Weights of a small transformer language model.
Size: width 128, 3 heads of 64, 4.62M parameters.
Architecture: no biases in attention or MLP, untied embeddings.
Training: a variant of SOAP for these matrices, 87M tokens, 2644 steps.
Each number is 500 + 25 x the weight over its row's rms, rounded and kept within 0 to 999. Layers, rows and columns count from 0. Numbers have three digits each. The size before them is the row's rms in percent of the matrix's.

# down: layer 11 MLP down (transposed), 512x128, rms 0.102, rows 187-286, columns 64-127
# up: layer 11 MLP up, 512x128, rms 0.125, rows 188-287, columns 64-127
down187 100:509488486487500531437515473482487477486491511464468491449443438515506504486521538544461507531510549535517522506490504537506495479501493488541478505505475452520502493509490496481465490475516484
up188 109:557527453503521523501488511465523471504506514480487498494504494477515484465505478541551548474491504529514474453478469542548492482476485523510492480523505507497489504529522520521537525467500525
down188 102:542482477477494441494506528493501486446492485510479512493493488495538545495543521488490470497479507464487522507503510488574506520556487496452495488548474499442526477434481517482489514491494509
up189 100:499516500494520470492483494465492429507551504547467476537513454503466473497509457534541488518436474509489515523471504515515455485518525519533506479470512490511521508479514476470541480497459501
down189 104:524495527508486492497458530543537557483487478518508559493572489520494516471523463471524478538519508506495490452482519488513515513510514525493515472505509514509468524523453472500517484541505498
up190 097:508515524490517515478486467473464473550482491523472475490478477514510444524521449519499523525497476502550484493535502487485475473522524496486502508458528480507496493486498475465476521500535489
down190 102:503493493475498495517504496530489551454514452511539559512510491447454489497479485479498497513531549487566525443493517516512537512553485513423518490506504530514508522501505465515456525512518507
up191 101:467478489495471489439495545494498522500521531488462519468521525472527548468532530503512536485488457490482486461513518469481479559487496501480473495502512508481502520475485503503531479484515482
down191 101:491486469493493479527481489526522499512503497478504474495555494509461490517512508522538514481530517462489518525508467471499511532507517537500506493471449489476521474510470469495499503510495512
up192 099:496470452497525493503470497481497561482491505525533502433505522509482494517537498522552538505493485561502475501533524473524490462509541499531473475529486444505476544443491490498519501494469495
down192 101:508454558525458501508503509517478477538504515468497500506503564497496517539505495479532526512480522475488482482504434510502474468478470501510476494489494469549508471542488501463515497500503482
up193 100:500485490504513540497495454504484454470484492511484532521532441450525515497517491507490490466492451526518535487498480484480515504471484490486476500483500476468499548503518528476527478527485484
down193 107:486496516504467480516499524509512511498482584494487547521568467534480519487519479506508528546501511518516524489499521525538498533578489501483505482484511540518507470463498473515482519442519515
up194 102:519510510507515484512542484524524520495463510534521490530489508495481478508552559480508497489497489516485499466499528520506506514478548483486499463456487502494530547478519528507508490487504491
down194 096:472494485498494491466468491512515458570509512479518494501531504476487505518507504459504455484515519506504515503521486495452535513511514541504501528470475490469485551463501506494542554501494514
up195 098:514506492495533506505519507554501486547479511511463472519494468477514512532508513524495503474533463491507525478504443427509463498503497457478483528520522482475491522499461521529528505514451536
down195 099:499504459468447497526499498472540543501492494522521510508531507520463506521473522507514502487520486478446481533488494502475541504496464489514469479523508514523505511474498496500475450508477504
up196 097:518513498482502559490494486495506471524505502488503528536501490530527509541520527456443497486504534484504514478515472517528464526508505544504486491450539482470496490503538482508480478516495500
down196 089:495515512521492497517457522494527535477522493478515473506453534492479496466518489500543512532489425519477471457478495486488521501472494511505503537521500534506503505493540543487456505476499459
up197 106:490490435442476515469528518491493507505496507506497523460467508514507523528515488500520535484448526502534464462505523533500513516494486448519497468527550506512519510419480472472484517492457484
down197 109:558481465527515497506467501542486461477485491498467515540486521528473505444485486544544474527529521516452508489509497479487489493460528483492471461491474496492502519499513474521497466516488515
up198 109:476488475542526539464481542537522481535527506498473489497508486457484475477464458489499498482486456478492511489552486515519471498495525504469478482536511513454497494529468458492555524465494528
down198 111:516506485493492507519470460488523492473502489499507518490519524499504521513461537477507479546518510486507526455506556438496499494530450487521552511498505476516505531475518490503545468525524535
up199 105:479490454536488499501497459433515472513514512540505460526516473545490509494493466516536517494505478505513527486477529458517526502472465507494530495474521479524509529502495509514493462534517518
down199 103:536544537468481487485527501470541485528500510483526478495500497448499499535480490488472503486504489452543492511518466471483482550521532518481479487529468483534502501477513492481496514505503488
up200 109:445520482508508533470497506527502482498498480521531527479442479443480536510468492487531547479524492488537477548495507502509502559510489495498507472497518527524501461516489501532561511500485521
down200 098:476495503555458516476484512474537504474452475507524529493431466521517530495526525530498510502575497490502510488501516479531479477479529479512519502509491474494510481552443500546486513520510498
up201 111:525528452490485487526515519538500497510492513555467467537556485511526476549463543475495492443494473461505501538513490500495552499466509477459513505502475482507542472515502502518507509521459447
down201 113:461506499474464503472481493518459508499535539514497504514540488524491484491516543497551496493510488445512509522460449478512522486469488492490484501477495534487513472513504501507499496499508506
up202 110:491502457520503506488507483517462478513504500528530500529483488482523478495487508492542500517507479488495506454498544477524495473525482520480529483525483519506520512471515555520482473498499509
down202 108:501513530512444528511563438525509538550516483513473494492481535509532518497500469481497512507478496509490496478496511534516492477523538522479533502526497480508506498502503502484544490503492486
up203 098:472496505558521523484489492506504488468514499513443491537511470498525508495470475476512474481478489494511501514490499461503519503502534524494452501527507521552523493496517521534519515512486496
down203 099:520501478534468476512521468520478482546531539479459528498477500461500505496498460492470501465524525479514478537483484485530524483501482493493500553490512465506473496538482458469488528464500529
up204 099:524538514515513500499535509508443539525497502492448504486551542472480497496521486470493477498474524481509485528521531490533442499528484463519508464510532534524459550524497500544513512472539435
down204 102:512506504505521474520523495491517497483513535479478493531566485517513492474478502479516525468503471521514504496510481478492491516537522451542488478437486525449476504529484495482526512472492516
up205 103:485479500490482556470491498514516507500534490511512540443472500494469512495516479471513487497506472512509500495494505481475493529477470491453464508469493489522514509520504525469504517466452472
down205 103:487490481516530518503471500531476535502491512507547452546564531483521479492436494496460478535512518513515531507488524548479540482482468496495494537553463542506480496475470485519515494529514510
up206 097:462503530516508457468460463478505525527476520458496473546511514553525476470525478440516480498499468535519496514535537495544494481439514532518531479527535504500510500487502514479537479511535479
down206 110:480487480506503505549486492507515504463536512503499529529592510532480482487501455515479437511475539520487459478553524506494500476494503514517530497505538512479480481481495489477487542461470519
up207 094:552495497493532561498464486513517465452525499485479466489500473476539481513532501467509495496494476525474529494501487455492524524506545496478492493523496544530520568495484506516527421471480466
down207 095:482469475489499495513519478498507511518541501477475481517501451470478501507537541549480492542548533514498521565490495513483517483512537492465526478510531506507483509514448486542511506503479541
up208 105:506516517491503514494501504454470454457501507538500496526494481517507499522444516544514492509472455520477519520479482532520506466478496460529517465536476500534498476484533513534501461500518515
down208 105:481495487515529518521439502502543507454502502514508520531561542497460505467489472467535500492525543473497519477504488550478521493454505516514463536487478493510483523485476503494513469494490498
up209 102:461536493478498489510480453497525484479477498523516518477510464482541508479466536506488491501458465546490521496467494502512499511473480523481547508471539469534508476513510494522501483546512457
down209 108:513522512510516518488540488497511470483474500474462510462581454512502506474522517501523482488495513525428452495510463547511514504527526539494514478540526514518509504480479496516519474451490497
up210 105:470498516498515506472489516499513514463530519502496516539556516502493498499505479486537513529484532502498521520497497504480538521487491550465512497494532523457490467457465504498535521484475523
down210 100:486489499462486479489500472531467489478510503514504481489478525522497533494557497481482505499525481488534515536520525505538494532500514505536459501481500478481494516444530541489507441516507482
up211 087:501494489511501475507522500501493501479500497531488520498526490461536508494452488501486492499507474473465543496503527462492464526469499539493495470509498475512498571520463513508486470487493515
down211 098:449485498523520506519485479455520491493467530469503486462557522495511497524527516467442456500476513444509464493467497511512466478511501490525525547520511528514508530475542508477471541511480509
up212 108:524514478516503469495510465502476447486473535490461496450486519531443496491508482495511539488470530503503474501485523483489485466503526496495486524472548535497491488511481449477527512458519547
down212 115:493532471486444506517473478491507488503476494492537489525528517464544433481491507477506468506479490460459470515495501530489467499502522491502427522519497490523523476490495464479468477499494508
up213 110:489482484485471515502557527498449486510485542505502528465485504514465503553566506487469509473443469477514527513501495502512480486491506496544484518538527501483524492516470514525517516439491487
down213 104:507474520510516487490456520521521493524493507481467479498507519491516505490506473523486466537484494499517490531500504494477544496459561494478489497502482483523450492484549518476471509536499541
up214 101:458473495520445521433524471526441517511490516515487530527498502494467532494499516542499498488479495469496525523495553517499528507515482495485442502469511489495518507476492516477549549469505467
down214 100:491451485489485500533539500520481465532469514482494509500527556499507519476489540511479459511509487478492449486465477528484477525504469480518503485549491495502536528511503504508513474507484503
up215 100:508462499487550483473463529490508497496476488552457467495468460484485482464497478490509501484556484483503489504499520475502483532486530513493470515542457516514520501521505560463523459486494530
down215 104:463519487523467513521494480487500538496522510518538465505535514507467527496516518476472517495484538505530507470493510551494488495491511464504524480453517491495478482471486518511510538526468477
up216 099:508474498500483509462485519527477510479457509424496431528495494526511500466494533444506487504512482559500513500511506504475482507470465492477490487505474529522498437479495515522502478508538482
down216 104:518513476497526522503487470498488542457426570481524530509571454527530488473525529483524511493478478449446523494529502509518491477500505487495520470527472493504476450544512462541515508521509515
up217 095:483506505522472475452474499473484503458519486519496492512531492489513534509457530517500420523499496495488525479521482499501463569511503459479520492524522496524472541514505516480513468504509489
down217 094:511478529463493539509469518505470479593504529516477520541550531480487491495539525527473503467500474513513506477512506482458509493460527495484469463544490477450488501490510567500479477502491508
up218 099:482511511476516491484484454499560429494498543558499513516497468485496569472516500461516484482480512489502497495479492488487497496519544485522511523463513501538513534489450519489484450502515505
down218 108:503509484469488520495526507449491497498518502481538456489567481484557488490501500509517539509458473502507487487505483533467516544482494460468479501501497516472464475517537521569482462520484503
up219 095:473515461530466486468486504507485511500498543489489522463489539492511515495540503493499520440457515512474484519491497546487525490500523492512466500481515565475499479494490545486504528481499493
down219 093:484486533520500517510503497543499443485500531489491499508482497521521462531553486508555478514513495473446509479517464546509509490494496465536494468503492507461534476469453490496541518434480463
up220 085:506519489475490446506506498538474513516516477468505506521500422537518463490475504463508524478520527559503526468489491516478529455498498492444510504503495527499524513514469504506508523474510464
down220 088:510465495497501500465507513501506523483497436486492510459626507510531510527534472507480525523514489487482495521496515475521536497517505510461534553526488466487502488506529516496491514523501493
up221 105:531539487493503543475451481492488467497481498499515498492509455492506519494492506469477473492498501513511477488503513497499475492532582494522496465524540475482534462510500526480523492560547498
down221 101:501482488491506445528491485461505555490495500496533494507516534507493477495490482468462499496491480508490529500510528502473470471515460507469481528433490494525580495490491492483493459490494524
up222 101:489477541481544515470452518513493482511482540530535508507508528488496501489486484476498539552514471522511511468533514510514517460496479528528497461526501508496515538433487479545490487513496490
down222 109:509459517527523488508507462508545542455501521506494518484525486556487480515526504499503489450521471512467492504528502493527529566522474491485503461487496479500476503491486482498491500536503497
up223 097:516552481487443503499486458493494507511551546492489506478470490464528506480531520500529502482536504513506476475496484478504504511493457522550498499529574460479496496467530496502498487501475502
down223 093:498467508521522503513512457484503527505534488491509460510480506499429486478538520502500512498443511489499448561479521512452492496523480484474486538526525535528520455459481523509511513478488480
up224 094:522501513463483530512473501506492496512515486538481534503495492536531542482500488443535502488531512528512490530454517464484486527465477560495476502466508509511514516476478490491492497501458518
down224 099:502500479480487476465484475533475512534509518501519466509523522505454494475523514494488488443513525549520534524470521495512493547515548518484480509491511540523465506510481501499477499493476553
up225 099:484490483477479505481524517484505518523507485483497519510469497478514522487541555538502490520509483516499469554512469515512446464512500522506516530499519471471493493462445516547482499508558461
down225 096:500520508522511459507524488489471500482520506517534486481611490466493493524533484459462506483502496501493477500491519500544508479495500489523562515510495515489491502543480450498493523527501495
up226 103:542529467514531500513508453505524497521466488499470510489505497540477498529491480448460508486459502510528503509496469474527502504512514513492495457447495517475533522577486517507498524509469430
down226 098:508519496546535484491430521506467505496503460483516490519448488503501495494496517538494494521532546510517490519508545509441479491493455497532504479500499524492504498492465514501502463531482516
up227 103:470505527494496526495492500518490477513479487527494467458515477497581480486523510479509514538475510506505490445488460473521528544477512453489487516469464486525464488509541516508454499476518506
down227 099:452479495490514480504513488520522469517541541515474504523524515478504507501532466485480497478492449517479474549506473532488512474520515518496511518466506520529528496494500506494522514508484506
up228 112:537504524466455497476488519498458489481536540527497501451499502523516519509523457482531497471511482416522483537484479502484509504505542486517503528484505523512524507499503470485499532469460519
down228 111:520465518500510473493480481494514480475489563526476526482469523499509483529477537500528519523479501498532462511506500525529508498512470528454486454500491502518484498505481463539526527516519497
up229 094:529489550515453523495530447496512474508508461540462470494467545510516520559466496514457499507519492513477542470531534440512449504519511487475516514498501499495518495451516493515487518465469499
down229 097:536483480508497506517507522470495531466465456512502493476605489497485531510496529487470523519495497498512476467486519500514516538475545494461512486505501436463499518493467490468499512555489519
up230 099:496446466523513523491499481536505488490506477514509484484489523490506479503486485573579519487450504498491475439480519511506515498473472544481477477515494527515543546486495531510526520479521436
down230 103:487521482461522508514492503536523486486506493500542450462569515502514515517479492477509436512522506468501507522589558533481475481533509508515498491462493496483480478509526487499480532476463501
up231 101:497523436486482512466494486526475479524559544498476497496556528560494462533498504507498496494495434495503445480496493475536491511473503504509480483477476499508465501504476531473534510531481448
down231 101:488512504485486545509519512530509480458545563479459498512487484554519540540499515472475509488521501485466498527535499475521521505557518514541516489505480517505536520525544518480489448523531498
up232 093:544524515512547521453495505545507521476530501462528510510483525508458517493494481471534545545500488515494501496505472482478481517469478475474498560507490495528519486514496512489539503511513491
down232 088:464461484508497483497515507523491496532522419499474479465530467507522486494479491555538473520501510497525512520508562506476507465506498526505497532516488482483450508470520501502480458504521498
up233 103:500480514499512532499487438502520441516517495491480539468518461472499506544528492502472540475462445483507504490486540511533514536510494558525488504515503484502475510515529493469487486533505461
down233 100:490532491466495473491519505473487539503492480526529446487503507519477472479483454486473529517519496505452514519534514468496535551460502516483491495468462473568502517529511504549493474522462508
up234 102:450455514490560504483501478514483506527490498494499512486489544502496494496501462511545520502505496473531555506489530477478505479521502509525508455545486482501536522486467509509514495509547494
down234 110:494503503470530530491545491459495510472495450499495464450553523500461481495506477547484494542488490479425482508479504522486502485524483502459503519457510523501489514497507508474516499512476475
up235 103:513500476500470459473520507511468466509494523522474532505562453469492519501512511555468538509488505488486534516499522470498492505471505527487501533501481469466481506510490530540492483494510482
down235 097:492518495454461474503491542547494540500505544527483501472548511542480492481465516486484487512509496480553504476511467526463502507465506550488492513496446513505504525500476458495505533484532511
up236 093:462484493471512525502493487488521466461525531509492511480552482468474529497561485474496466456486510489501508438548475483446484509504502492500503493522479509541450514449490518514512515472535507
down236 091:514496482492480486504518499503472466539492464494530517503426497482502502524488463509507542493475460553514540540518489486464491514477444519518502489511487524554515501526503485513470502513507463
up237 096:513513515468508513480529514499465444522522515508478460514506473515515516519502489483512503464498504525503455524489504522507523522561494533479510502545515502486516490512485507469503543479527470
down237 100:499528485461463504511482514527513514475473491536515483474555547499481516505523431511512501504481518511500507491501478488503519502491502519524527522465483482527478512487497489484501530475491499
up238 106:525515474527507492465499560521481477480499491509464496491479513478498460430453474467529488471546483501494509448532508489478502500490492467489509523487463485459507443466494503504485499456527499
down238 108:519531500492541510462470456491524498514522496498492474457524492482520487548469468470497520510490511488489502475512527477497473478491521469520516514498493479468515517519503526486508514513475480
up239 091:449504502456475498513440505495492520483518518545540510506478476529486508508523469470500520517522505584506488525497490462522501511480498470488531513473490526491509497495525489494452521461487496
down239 084:512513508511537488499521509471480501522517528550481494472413460522510513482468482509497483492480493470502533502511482525457494447496483494488499458495496453496523493471478527487546528532535509
up240 104:435537473458491530499539485493489474506525491513498496514481478499479501501545504449503547444501539551490526469498536523516520505446511517466472502485526486512510489471488565510509508492513505
down240 109:499500499472530490480494486464505490565498481497546475507507492488497471548529452532494491480486482532446503496451503465462468492533503507483467457504521458527501500528546459521496507502463509
up241 097:482529537495536534482489530511496461483515504530497536504463538518526493527436481487496513469486526532505528492539501468494454524539507495503525479521434462545498559520525478478481464485470504
down241 101:513503466522465526525526482531481456516533509500485514532555468460468452488505547475461442507491505467475495514480511505529473527502476477501517543510516518503518492507467523487478458472539502
up242 099:474515533453540494480530487494465447554507509537513491486465515456477505533529517512514528478508505523558515495504514471504451507542429484482468470508479516517527509478513531528477508469508478
down242 094:487475495480541507495462538484534502491495495506539465476566513492468540484513495462478443512467519510534503431476470517528473461468481520498505511491472502494499501458513493512497494521491489
up243 098:458495479505525479469523537535482532501518498502510528465486479536492491465449492539520469479510490493505494478507548479471508455504503524490482520464523516532534512469494481507495528537491473
down243 097:490511524495496478540474521458509464492508484484559498505555484541474499552550532532451505501491527502516484500455478457491508543493483487488529532495566498482462507452507508489475478525471498
up244 107:464476489482516510471483484485463542453521556501486507483517504500484481530531573521486506543510516472469522512507489490523520510467544446524467544447547504521501468450513514546518570503521496
down244 099:512497560475512487518522475446494495552498525499530455521506497513519442524510530482496495512426465552507511516487474546516489503488495497539501456500523505541519533479500549473507499480475476
up245 084:506532484457480457536495494495512465500490475506530536510484464525520497503502494498504515513541482553490526475485545503521467533531530468508497504542514496529558488500501480529521527529524430
down245 100:464440486523517519447456518515509512493521468479505460465577537497505501462514533523504486506484516477549488508488493499471508518497490468454483489471518478484452503521468511520510480543482561
up246 102:528546492484520504504441490503500483505463512521465510494487519475442504494514465491506525479438497503541480518515485507500474505477486509474494483508530475507509520506522536495522475457513475
down246 102:499494490442478531492539484465510502474516514507513566479544518518520542505536495516498477503528487525493516485486459487501547467505506516475501518476452497478505518481496492503541498488515505
up247 101:513516445466547523499526543519481507510494494508482504500441481516526497518475503436504451484501500496525489499526489517491471487480477478522526487518531509457526495487519492478462489482467517
down247 095:517509496504501488518476497449548533547514487495506446516468515485470512497516521528478544472526508473515540511531534469492531516496540513489496455464477507474469499518496562506499501496481503
up248 100:529525496492497483458491443498508493508540481501445492511491490478506505543458497522508515516490512488499497537516533498499486515488526492518510503553521487472542457506545534497523475565525483
down248 098:525494501508476464540495477474529491451504510516483521491483536507484495478483472432488470513484515533469467497492492512526497550516464518477502475519458534514515499510512523458465494495491498
up249 102:487516505477481502494465507547507481516533498483516527494483499522504455488502505467524484474489508482504505490510555487496517475543511460502499501515481525493552523482493504537463521514512473
down249 103:525462535493452467527512494529518471513525462515484489522544503521509512493492536517516496555514498504514512502486542480491511467445508540516529462535494491460501504493502475520514505491502491
up250 093:469487505493493480494459539529520485494458487494454503487474530496529548466462535483523530476515503536496539491508514498504453537515478488507517506506532487539462512530482518507464450498527462
down250 095:482524503493509495496436490502516492465491522506500471492555510448452511493475538463477490526550530494519498510521488547483486481494472523501468495499511509529503495481513488521468538519462482
up251 093:457525472498548539499526455514483503498453479488490511529518447516522462545521537515519511473553480488504503511539520495507519505516495544507515523501537536512541521478482513499504533539493467
down251 098:501529487505458472501486501500505538533449535512531504467519542480518502473497536498466502503494530504540522457490494480517486509498477504464511492497479515485463481494543478504494499512521503
up252 099:480536474481542477493510502487469529461539494525457467506505508558495476519480485549485527477481530507513460505483476479493518539471501498517484490519490492486471494513525461514508500489491532
down252 090:523511499497435483475496532544529497496451425494502499476419479531520481488512465462510495529534508495509493505510497546519484458485518497511528512456457477490505485502486500466527468494500516
up253 104:514520492527488500520475518523485473502489465506499466501512471527532458459513529468526491479511496506544517505561503466527479464495496489462506492513485542540514478514536484499448518454529533
down253 107:473482533496509512464485488509508503536475545499481461534547488467482465474491529505472520510489455490489525466480519488501505477525492498532495454467470485489507448492456531480510472538497494
up254 102:483509478478461522452506521507458510489568560540499535468499480482496504530525499541480517506496508461508518449518464461492467488491500521499518502513480467498496483501489489524527579457490534
down254 111:558505517469489491551485465448482492503520488522506491516535439487507438516537493487446526511481540509498463499479495529485477548475498505501447492460476532519497492492497487526497501466497461
up255 100:502473457511501515490522526511586464494538489539482495487474491529538495511505471480458484474488487477499508455509477481491508509489499434442492525467543474474474496501488509548512487516522509
down255 106:472472529493477493509519473541498463592494516493490524492529479509492506534480508547511478500500504477460517495491487497529477468499557551477525543508473485455512469529515507502517532462500523
up256 102:511500510514489505508462498497496480446511524528494521489504546469506512436496496477498502511501491522470492540504500517526478451496539476549493485481516530504478460507452493483492485518523491
down256 102:477520520477498501499518506494492472537527492480534468510478477515540534500524480511501508514462519536497508494465461522509505485473479514486518487520499484532490531510502500529489535480543519
up257 103:486502507464544493510466478444494477498478543520451515480478560514547490495496555538531516494511493470485493512542493468501492461496485501506486481505471476493541480515510485528507487569486443
down257 098:489507473456476516512499524523557496481500502502522539461490486481482495480470427475518493493514503499551532502507505489492465519459451479467488511525470510488524480480475477493512494505483509
up258 086:523519488437556484487470511508544503472465519508506539491494505469470530562504541492517487507497523500531493500499471506519481502527492529484496505471502489494499534541498502509463508520510429
down258 093:447490465520512476473502482453493488505483457532468485497598485480497500496517513516465520463523512491479499475488481517514481490479514490548519490494525521498495517585496513515539495511513481
up259 097:512482482495490510523524548524522506493513481533489482516514511498493518490443465500527535497532540499514517505542496442499513520502458462472533512469492532501517508507454494535495507516502449
down259 093:513517491508462487467473510528476510498473462476504493469568506480515491533479523477530503470525484418455495547484502513538458522510544500512500536481503511480489496484539494508483501491511500
up260 096:473531523489494497444476519498487509498530527501444494505513438495489510533484504498524484522547467501513510485459483461477498495475501497464489492545534541489482458513535482499524519528484531
down260 105:515494471542474486540507530499479493493440492533534489495542528482471484501492532525485459503498486529492482503515519541505484515509505521534471527518516483489479528468504479550489485470487521
up261 099:474459469478520571458503522515469497529541490479508502506465479517505493530532533470515521494454560526512483507541487493504485544469504439556523505507526498493481485501515539516514536513476501
down261 092:486445452495507472494489495484546504520501507467536468494569537493500492475497456494463529525488476481532509507481523498509491508489467512512522488560487495548499508424503511485530519524492459
up262 101:505521533462466497483471480487501441510501504480503493495494476473484508479488495490545489517508509476515494500486500478494516532456527497468494534510494539504523483502533503512491479450476498
down262 096:510488430476537454499498457490495531463537503511498519502418456548531476516500500468508524520484515519525507497475509499492492485524466473540501484501532485506514508528453483475474502469488524
up263 103:485510480481514484514476505540480482543515525501494536516499505470504508497510504489479489458508487473489523500520498461472520500514506507507449524543504527500530542530526500475535448500454530
down263 100:465502525535529502479491481480496502499483514501511467494528490485549461515478480496529534501505475534463496539486483510499494508568507530500529496532467530491485496529503477496508502505541562
up264 098:525552457484498482500475521536550483488540510496485484466504522513498523502515472473502485490500508553531493509521508507457438490483476492485525481501527526496498537503533468528522518518523498
down264 098:520501502564474503510496465481469492510507542484512505509574495511492476450459528545473518442487509494483513512487495510486496525498474496511473494517474535480539530507514508496528510512495545
up265 105:505479486500483454494505461479495491498542534513504484476527505517507493507498495520532530514467492509520473499514484480494533550479482536532496461530492518483576519452481468510500494507465480
down265 104:516476509526517478579493442524480465500508506454529513512514542466482473491520503491527523496490479517489514525474493474552504459472457496492497510549517518500475537535508498498470511504476503
up266 090:503518499456501522511520487528496526463468484528535506508482549468534509512507536460476495507500505514474493489514526507505556512498532532464493512548498504502516487505519515526488482533518518
down266 094:499495462486485476505522503507518521490501532461477539501562457493475524493495499541493456505527491500539537502521509499519484492517494503513469505451488492516507492564485543504523519482475553
up267 105:476470478489507443440487516517477502516522541501511480512493434460491497472509556505533445507529503504469531497467519508538517524490517487508472497490457505440519480502501506510502495516524493
down267 093:482485495495537499461496525515524518492502528482457477522535473458513515528486477499515513517458525495512475504523514540510536509499476483519488525485493466488503468568495482513491478498543536
up268 109:500533529487505508488467503451526490489485505507482483497535499514520458511495483502534479479465506465445554483488549469493461541468465517502542479502503504480522515537533462511547507552485437
down268 103:499486496488466492520468502528506526483515518538429515469459514470463551514540533519487467466489516544521482512533498467526501498487470497468479508525520493459509482489515477503441531450457477
up269 103:532502463494519482486514497509521481546473515450470518514477493555525539515553507517508477524497485501478553484522501472543507496511556495506466451546503544471538453516521483513514494502506507
down269 108:515469500503548474502503477469516477522503555472525503504565537519475475521498495541486506476515469484486500532517503519499483476473475492470475486530520505498500469489486493510479541530529503
up270 104:473504513493485466491520491428447517494526499526475497487491500498512519479485513462509455460507502518492459516552455477515495485517464477496489502544484492510506513487527533512477513473497524
down270 103:482463495523509511470508510486523455529487485490485488525524533499507476532471483482482495488511530507475500528489514483476533460451542473482501489485485453511462478469502446566484514561510533
up271 098:495522465485524515506522470533477537521469531501498516530479501526503524519498513463505503498515508468485505523423493457499504504516511537513492477490543492465539487525548527506480520492476485
down271 100:513487512479477467496481452498492493475490542462534488481516512481486501452506473460506531519493506499472463485482435506548522511543500527485507495494492517468468439499483520525500439516485514
up272 094:508511507500525510534516512528530500510484522522499504446486512501521508499512451478513493523485478524556473496463469471530493522505516499501486477493534519527516491486543507542462512542544505
down272 108:534476484469481515461486525518466491509478550522540465486560496485508504533515562499454512458500536458520491518488513524467486497504542515481515535438520477522507471550497528482517518526497538
up273 092:504547531531450521487505497516476435515518495541537484455519488480515497492524474476487505484472464527531510478499536494523520509456475445501481466479502515508514531481507517543547477526459478
down273 096:514509517480511467510464509506495531518514505500510464485596554519494488461499491484493511519518468465499494496501506513507498536564468506483498471496452519482483526490509474528494499467509517
up274 109:515557534502516564465492502529489504469508538502486482528493511535560474538492510485488490484509486513529523509490513502532527469498470518501479486509516443495549445496503535487462433469527498
down274 102:503478475546476481518510468492482492490527529500496493502451493500469517478516520498547519516485470511457481531476525442524490513523499526471572570516529520500485495517474544515472473476516501
up275 099:509466479519484523484502483509502489500501545485491506469481456474462499518475536473521482527475531564547489483491507440455542517484476454513521494490515475481495473499472457497505465518494495
down275 095:518499496470523462528511480502483491522481512476524488483572511507536519478477524493485440519513478501509494532472507487511509547468556483499513511486470491555511474513506501500498493519482500
up276 096:503482527497528530465511507535461480496472517455519489471488474552492498520497472471489486476499466580532476478497496463515478488484447464465500503548536545485499505491505506477490528505480489
down276 090:491496542488478504523497526454514473519472531519535516498544506458500477513480456493532530487483532461505493479491506497435489522549530538499490506532472509455490479477500504516558512482509531
up277 094:484514484487492494499507453493516452474519524522457492461473497500477567482507473510501494435488462526523471511484459454461505464486489484503521496487507519493492521469517544523506503463468491
down277 095:506515470496482503458483454517527515476503460505495501519548479481531467496503484512555530527485536500509468487508542470528522471490484456521479518489491501506492539496486494497524523510466497
up278 099:522457521494440507471501475506494518465511496513502495456481545495508487501489490466525502519520455519483497523538470465520464501527476484495514449505496521484510489432475483511522511507534483
down278 097:508502486495492498490462480493483495521445500470488500482503479517521497545518497530503539504490514505497544490498463467478506508522474512540487498477470502522506519429485490507501476504513466
up279 104:505516508481518503493479529488472485473508495523464476502484462498507454502517490500464495502485520499515487525527456476479481479484507484471500483516460561502529534477528513502478549442505501
down279 107:544484491523494505476474498519531490500513505494542524449527531499472498485479515538474475494490486523505494519475493498485500459481573507534536469499496489453476493420529513529480480524510531
up280 105:497527498486480526514462520513426497505501538539480514513528497508553488499484501461501501473499509531500557523482507499523529477471484488478473525483536488499565492513499544503463497501491512
down280 107:490493468511537475458521535503523552485481508497497461503460511492507512466515519492519543489495460457495540496545516465469463506459540514463535542551502531469484493524488507520493497503545476
up281 101:524519438518485515472514492534516474563470478558528517456506431521538513480487463511501484493474440482516501503501497528531504489511481504499491557527531463499490500467497497510515515463505533
down281 096:453459512517533476500473501500504477508537453517483522520507536501489507509517478503511537495498515517504511509493535503537490526474550521441488519476483479469571493486458481486515513536502508
up282 099:473481493508493469450501471500449487508532539464524495495496500496520499470470509505498461456480498506516590491537520478515490479504491527506511524529496477518483513492529451464483515477530542
down282 100:499525514488477526479547521501510515510471530500495505497519489527513543488544506493507522526522519490450521465574502515490485455502505485561497501555547511489470486486496500519484516527470502
up283 103:497512450526509542480475471512505463490518492506476507545512489455536519497489531463473496490530497515474506529458482518499462473530499477499530519542532532518505485485463517498487495503489517
down283 100:492496513497520476500489496492528509498490470495499498528509562484519532520502519569504494455532529532511485462469523485501542525507492505503536492540467496476460463500472526529472500494495562
up284 092:522483508510460521479522498508488466512501464484565511509457508537498507527501497479495525514501493513504494522491523491517490511534475500529515497475539530509516506485495504531536489520500490
down284 096:472469497525505501472542506485509456464504447486486491480555512492539520508483458498496510541524503491489535450484513516489489482517508502530476499481464474490473469520458473501553543516490532
up285 099:515529514482549483520464481517452453486499556524537533494449543462498502531488481499516486478511497480467480469467518461514505488515469496475469510543481507507432528506521478534557505472482496
down285 098:487489488464470492525500476489502495508521545484452540495511501524515507500541526533482527452492484480520491531486454491539501482538504481476481511590503478505493467497498482527489517457501556
up286 111:531521482475508505498461508480456512543501536509507532504483509495519493512533525512480493513466460519472501519471509462449488544524470492492518486476499491476498493505505474482539490509459526
down286 107:490529516508511518537517543516485513471468535474488495497509515481502474509483515473531498495535536501462458514472497528481507527538511515463479503498467494517473479492449487492486493562500558
up287 103:489492477489522519447484517515510505587481542539529479506482524501532509511458496534480477518474499514483440489491517506435484466518514486509534453497556486513492474454494514478494479465478486